config.yaml
positions: "rope"
init_std_qkv: 0.0428
final_lr_fraction: 0.03
max_steps: 11460
Each number is 128 + 24 x the weight over the matrix's rms, rounded and kept within 0 to 255. Layers, rows and columns count from 0. Numbers have three digits each.

# layer 6 attention key, 320x320, rms 0.0574, rows 24-63, columns 64-127
159133097162111137161108118145117109109162163168093123137105093128111093147128140114148156150172162145153118091141150094096128148132143117151124097122133154124102084132137137147133179127123104
178113136105085106098099140136094157104147107157138106128090137106145131166073200099175142112161137149143145099148106084077116121180179113166097140143176091153116109108112144111132163132060164
137160093128121093181109147123179111117136159158096104157124142128108107094144140085136126135125106121100102133125170137158147106143069136150126158152135161099142153079124131143103172124081099
166148112105099107138135148133109120172111137197137153119127117142111116113123162064117123131157151155121085138140131129158138042106148113153105157147134110116100137148075105151113133070157145
151125108117141153111183060192144120140171142128159160131141106107119115167129158131133111129121141144156191141135121098153115143132134147125130084138172167185138163151168076069114135110119137
115119099153148139130127111115172126138126162159124144123122077116136124138133077174100130125082126132103203149123153157082102103155109155116092121085149161060154127121137176123149142136116111
150135125135148147168143123101162070117110124099149177126143155171105125126130160123150139144130159107137129112129161120152107115103107135132139141147145124115154104131150117112107114086108091
128139120143088129120106143167117156123124112139140118139141142082136145096115101127103146117122110122132142119143115118124136160127124102119125141134146129129127151133127170106140135120153131
125097085113122123149145144108104072131074147084129121108110136116110132157126140102117088140133134133075150129091138163112102115106101128154096129132146103118094148162140119121127108117167111
139137130145112137099121104137119109137122067148142132154141098101122144098171148118107129112109129128165111123126075164115119091123098099139089141145110148095172092145083145162107108123113150
193136139142175134108122134093125158191126118091157107100119126140148121176113127151150144140122163160114121095160131171161085153142109132120146122122128147104163172133143145149122159163148158
128109107132111136118131153121081102087146138155195107084141137128128110142102128103127159161130119107137164149094133102127181121138122138129129112160100119138105098145145168119102080156132097
158120082133134145136110098143162127093096131188109151089151185154117125103132136116113121137104118146120081142196151138099088125142113146136116174111123128127131092098135116111178155109156094
100097149087154123144112149109112200145149111116133077086113141128118154101102113119122094110074110103127103141124116125135118147162106114077174133137160137123113107118122172177141128137147180
122074138125089100153156119142077128139138093161115148134134131148149115155084151168135122136153134157086102108154108139137156159132107141135098074146127115151165129047128122158159136116095154
102153112146104115110128107138136162120091121150111119146145151133158162140101116105155089090132124145132161110166152125153157145156146119185137150163149167127129148091107143112131098110117127
156112113109150136130132120158163129069188152103111172156100117127113144134103109099121126112103162099162144132108141151112130083097113113144088156114145105093114124111099140122125091106135153
108178138146120122135132176094120110050135130161088127125140156129130121047140159078105132130149162104143170126089103121133151114108166101141129144087126193127138129105117138143141147153122134
148154092119165137141142112092125123121114054068079111142127161104125144126117145140125106147148153152125131150164124120131166140150120082105146135110127130141126149120126131070123194136121112
196143129123106148109158112125097107158162202139139117133113128128108130136133121113136120131135154066130170136105143123141146132135118110148139143090130161170119133099105094145176115115116164
117144114117116154159143124073155168135105167125132164126151133152108151201090094129162118121131143143161126102144131123137126112114102111157134120118120112129156120113128131138137097130136088
138116111121142098129112123131138133066095133134095123152149159141171124129141202107137122092170141141154164136120131097165123124094087106109113109155117154137143127099120162106104112119144116
121104107109133108124133099109090087075164070149163134138117120122110160139128133099158127163099107183132147133109097173095110119121171163099143128120120089159173104145127145103113143148145190
140148112106131142187099124127180094153131169133113110146136125137123139160148149163112129109089073112094119128101124124135119100139116144111115142140142171094119125164120124099152098059149101
116192123148125158113115097072114080136127135130105096106121170090120166138129118167093164153106156183127149103163119141158143119127138168109158123107142121169117093164115122090083111113125072
155124184108121126153121122113146150143124126151126131112130155136094111136134121099113109092152133115090112149146104129114146146144112143185200180133140142131134129133151122132118108108111152
139130153121150109119144153119097148144144110129146147136138100069132116193117097117099117118126104133097093142114153146119168163133141155117125145073123213165136133135133104132150140082131152
146151102136134104134138129111145098094096132089081144108141137123146092132155067129128096142139107134121124112130075139112135120164147107123080116128112137172165113107114118079119122139114145
122103137118117154105072186152074116087077123126165083112108158116145112096141144159173103132128135154118147119124145118122076095129116102129135102137124116160198166120134107165116129117142135
142131119115136114137094136088112145147074135176105095110141143197116136121135139140086126118127105129118116160162142135127099168163151121090106129108123129181137092180158066077154126122106143
103126105137148125094101124185131122158118113128168084134101159163119114099105132130159131124098096106134186130115169123105101110129127133135165108152129176134169140099151133081124142152100134
099128085123124124122071112146107157106107126166155138132104118131125091160104138105076140159133070099109073112118152124149101143152118128143151109137135079110139109157144161156149134141123093
087086132166128139093146158130072119192110141117151193085134148156147098155121095135124145133169090117160119115118121173116115138188104114135118094112115089101104124123131108139098116133114135
099148114121141144096162096110120125101107151139105127162166121139123128149133098146133125150129171174101111108122109157087152126122107161143110151147137128113136120175135152098119175184101149
148092107113118163113123126142144092110134180164127122165174124118131111124102116125135135117098127142097100135160088119120114094118155155144123075130101109168166116149086059126160139154154165
070056141123124113179126147135134147136114095111138155115151111167125099124106151136143127129059082165108138141125120104125077146176111109116149122140128118142109150119081152158089134111116159
121104170109130111114083132116154102112139107152103157138109124108119144148126115089134118124134096129138153146159105143180121155125103139111092086127137142127152134089115138145115174141088129
145155115124145163131172171090133103142088097118163185100174148140150149141168134108161144121166124132192140132127125154134105109127125139121146109140122096157110152156134104140110123129128145
115167137122144124147136142107073144179110084074114094140122154136140111106077122098129134124113129122091126109126110114156135114110142114136135149142119088147128163148160109105103109146111125
122132131159074146141104100129181135126102139112129145139114130140119126148133110158107119188124080107191107142093097133142166159142137133127093122119119168125136067126060115125116137149136140
# layer 6 attention query, 320x320, rms 0.0575, rows 25-63, columns 64-127
128082107130125146113145120159103167109107126095115117120129121154102124129098190157151115148130110126139099125053156138142105115121141151152141109173184104169120146104136111144128169123120195
128160115161087113130152131124130126118126147156109117150136104145101122134167126162147113116122098114105144122103147131131124069144090127141130162098086123146140148122130133129091127168154113
149113154103124134098153114136128123150104118152144092080120094195132097132166152081133093123130174091127139101175126107187132140116164145105114101111161188128110134121113101116152153086152109
155105140108120150107162079129122113142131159130101149136174144123147095141150110155167156122139123144095151140142103098145115136130099143102142120122110121155200159148159079080043166097158148
112136149192123160123111094145118140082153133156151151095114105090121089138128111136129117105081130136093124166098165165120080137143148131074088146127122139128100115127158174148176151135133084
143134075113169093160136123105145108120134106126128170172136092138140103099127126124153157147127141111125139119172141129129143116118103102116132129135086142107123107146146134114107139109146107
103155097108155124171127107183145124158100135139097089135138113140147133139124107141088134126140087112111098095139139132130131139163127142110117121144159093136136135125169111108143173090126144
149103113114139161124138144107152126156115142091128110090128116119080121133127156150148137172119101127091109180099122091110119152107152155132135136146133130087167136122154119143118117068165113
123122169116155129117109136160162142168132108128100101190122163116158109120123095136114145111110119138147123163130101155161100140152121173126126131115117107125139142091103153157130118106145161
122135142137079118142125104047128162109113121143178133099111109069157111129149152150153133141103128140108151117119133130155113159125157122122141055066154129164166128160141152141147113158163125
125151124099138129110149139095056145086121127126117089108172118100092075150132155140105137144145152110134144113129197090085123113112143119184124174138074130145071135125142134085091133133133099
114097105107100127100110129135137130122178137139144123131127112157102150111091113154142175160111124112145162082136143140105129149157134115171175111153146128089158137110165161160110113127115130
130155171078093144161121134078118158138176129121120099129124129147142143137164105114093146100066136071143129128065157133095092096133142109086099136124088148150120170121090151136152108107129129
091101114128117084109156100130109147145182143109109131113097130094124137145109184113071162123131103159094116148115143166127107119106139127146109129144146132081154160104138112138125127134127159
112140149070103121093130132118065125160107115128126137080164160146093122090068097114158128089163115137099118101151130126135127154177121161163122158185143154128090158144094090112134144145088122
166093128096148122121134152142123132128111121124084162155124085150132127122147114169137182170118161122170172153086146120096123126110118111070133160123119105121148116120132119129166131114120164
131139098128167125132141146152102115099141125141141132137100142148117111123111157138145090124117156073098174128101111135105168105120127118115139112092119151114132117123136129123130100165147156
083163100131153148096149128145156104128114109100098082113170142124156097147170144181177120133113146170141131107130137148133152142101141137108145133124126101172150123099147108089116150137122112
168149134134181139086126126127090135153158169107103160157106118147093186166127115132155164105142161146119141112133124112141178128137123158125144084113120164142091154081151110167143115117116107
141154128159120139142102115092149155125083108138130143144097108190145101155116148157125127125160094168214122099108112116155115120107122074085128125077119113115145123121145138167152158126103126
135117110137137151104154144165122115129081152183108133113092139124167099098082148090132144118177142133119116094128143117123114133142048099105144119106128125119131141102146152123126134152140117
167112143086133101121118109134062105114128089117126178138128161168124111171151117130153133182140113142108110139105082134144113133109154169125138166101149100132159115125144130106091083121060138
096131105151102159135115095148136137121123135114112114133119112123103111138158149109115134134104146130105109158158156123125167135131140173119140111116166159117136160093133115073138119076161121
157149120119139159140133105132106101080137124121136108180116121151123101168131119146122159096134136178125131144164160130145155123175106124107159104128130114142141079136165138123112103137150128
138153172099085068132170130166155176199172140110126108162112214116134146141090108127137113127140102131103148093119113121106124173113080113172143153091132098124117136117176164145101112130113170
101129134114075099090143131100161105175135116091138174169163186139106136152110123156071123112134116106104088113118118088105159113108126144133126112138078162112142129100118115103087148118097089
123090111122146120105137144145161112122091098130111151078104104094084098124127123155109112137123153128132113146119069097138104143145142104149120139133158143083153123149109122095146092116126150
134130120123093090148111187107127114102146126105118108099126124127068151084103175113187109141155139139172117157160132128147092107084123088129062147131098137148204096107122090139124123155106126
098155088081128125120139143140136110089142094158127133100175113070110169114104115171108143149132150160115104133143152136155098153101164160131118080141126142140131148145100130079153155115155112
115106144173118144149090112154113130122151090143108159109100182154117143162114106125135151111073096116120134089107137141099114178157096126133119143155147131114141129139095116136140146140148090
123158104108130145144125169104115127129123096110148164122119117107161152132153100126119175142096100095103148131095154133129136160136144168144142161165141110112114139121115194131128120160175144
117117146172133120152133136126110127177109077118084176152111119106115096146146127138094187179134120089151134133168124148111096122126097136084106134125111116069077106085153148121109111116133117
088169081109114159104153129115154106120138136120089124114111130151168129141105102134147092147110136170125136179135119134151174123133135153123121150165118122148132118149071110128116104120129156
092057090136092112115139117154132128099108121151118114161134100156104114117167110132140125132089058149099123132152148141127128107105155103163129149098100135156134111126099110135144139171149151
087077126118103119163090135118123136115087134114110109136150118134119109103141160130135151124062099129116129154165143130126097149187104159123139119127074157120115142095093118117137091120057123
078164124120159149118103107112069090082130129138087165114123095184145112138149154133112121082103103125104102130103102095141103121160132140131146115156112118118168158140143150169123194128119160
201154095120133129102126131114129168125097120138156176135182171125092117127171106139186158138189118129140113103124121178098083137108079149129124145111127099111129128082116080133140098109122118
142159171115138119132120104138127121139087125139103145168121147145114113116151098153121151128136137131139078091137075160111131139066151108096139126132147079132133098153146146135160124108144114
124201134139134128112140155127107119146130161122149125154139182107167111079127126142099119119056118115137145128128120127088120144125137123107124085130126093109125082150134105130085181119087141
# layer 6 attention value, 320x320, rms 0.0578, rows 0-10, columns 64-127
185118142104158166106086097145123138141154113123139148129149102137160090139102110107129078146121188094134116146101112160103133165148119164170159164175104201093100152113178120137106125138137127
186151085134103116148098144126096147144098092145158122126086152092164071192139117143075125137113116128137127157082172084126100105114185110175150137124139129120117125120124131134111160105133166
165067078141074111129147131079144145180129126099092103127155158094127087114105151097104111153108147122130120150070131166143131113083125152138115135105073105147115113116137148094124154124122161
073104081142120126140086165157093118148110146101136091154090095159169124161155122090130149125168150098120095137121119142128160082102144140166131157188123111156090110129110169106166137127115109
185153122108136116149119147151124115127137141136085163178089182156128138115119097150128151083124135132100107117122112129082167124134157134136186123133099136122149135082143172123153134166132171
171161128121159120127125132137096101140098099138093099115160147154087101119138143144135051121097123078109167122140118140135112094109112139090101157081135097128122140107125108128114114156144116
148088128160126147094114099083129120105157166138107165153136111112058089131092115149111119144139118148120129119149158116121106145138130126141136158119153142149133090152112102101118136157085107
080173105111128142149166139138150124131137164124166135093141097160134124162138124099125117075146128104124138115143072188153108125124148156106149150104096091136151150101144133129090090128135145
134134115092154105141135174147140127169176119166138149146170136111137063082162072202142114135139101114135121106161145163132127099106127202140154157080143116174113163164121148143090181144078158
121114116101181140146104159108104179200145115133128131105107120093121184110158110112116142119076177141093136103083136176080126148128160124142184147147147116125149124151094168161173152128120121
143190116117144125137156169145107120095102127138118165119113139062174102147132130102149131130102111142087082126146099133102151154156114114132101125124133126151107136140120086203046150139128170
# layer 6 attention output (transposed), 320x320, rms 0.0517, rows 0-9, columns 64-127
079140147154172112143177166129142120090135152154141110111108146179124119156125105126084121081095076121118178123092114092131125144144118117155119135124100098059139133091126122093123135103107106
066127138111083125117174075107169117127150178132142155146139200133149142164168110115150146116098147119116139148112121128101148125066096131124142079121082180125060128153125173065132129164127138
093135166129123128141173104107126123111163132156152125138122149160079118144118109142145139116067076152126119188132082076091133162131157124129127122136089115122143166129070150141159126118074091
173132091110119174093142127124148151147126102163159102158098126095098148157115146104147113122135133104116155162146113167159070169117096100084161123101148183138146148115158142098092118113152154
062115085118137144167127099147129137078133134115152116165117135116124143137154128161139106138142096149164127095129137120114136126140145125133124130135098087123132104149111101090109097097096139
137130129136092139121125126112067133092152153085108164106133074126154124124123147157144143189133140154100136146123144082157129081156148125142088109131152191143117144141130119141155132168105107
162143171155134106143113165127108118149078120144122150170091197145155098120154160163137102156161131119115119118123104115130103127107107110136154114091120074079152102115162097157125115132104122
191120126134129101087122134115191162086103093120119122145112107088161130061137125156156088133091132174152136121139160125151122147150104158153143146115154125133133144187103086116116133118078137
109143153136144081119175077158145132115144198089101124109103125147130114118140164117113133103134141191141132082100111096129170167129127114146125108142114151187137123087120123130137115131131189
178116161124173124093140094107127124069128125173103140134150066115093096110135105153183146113134134129175154117167087120136132122081128143078078127088109174141109173089146106156112117111121170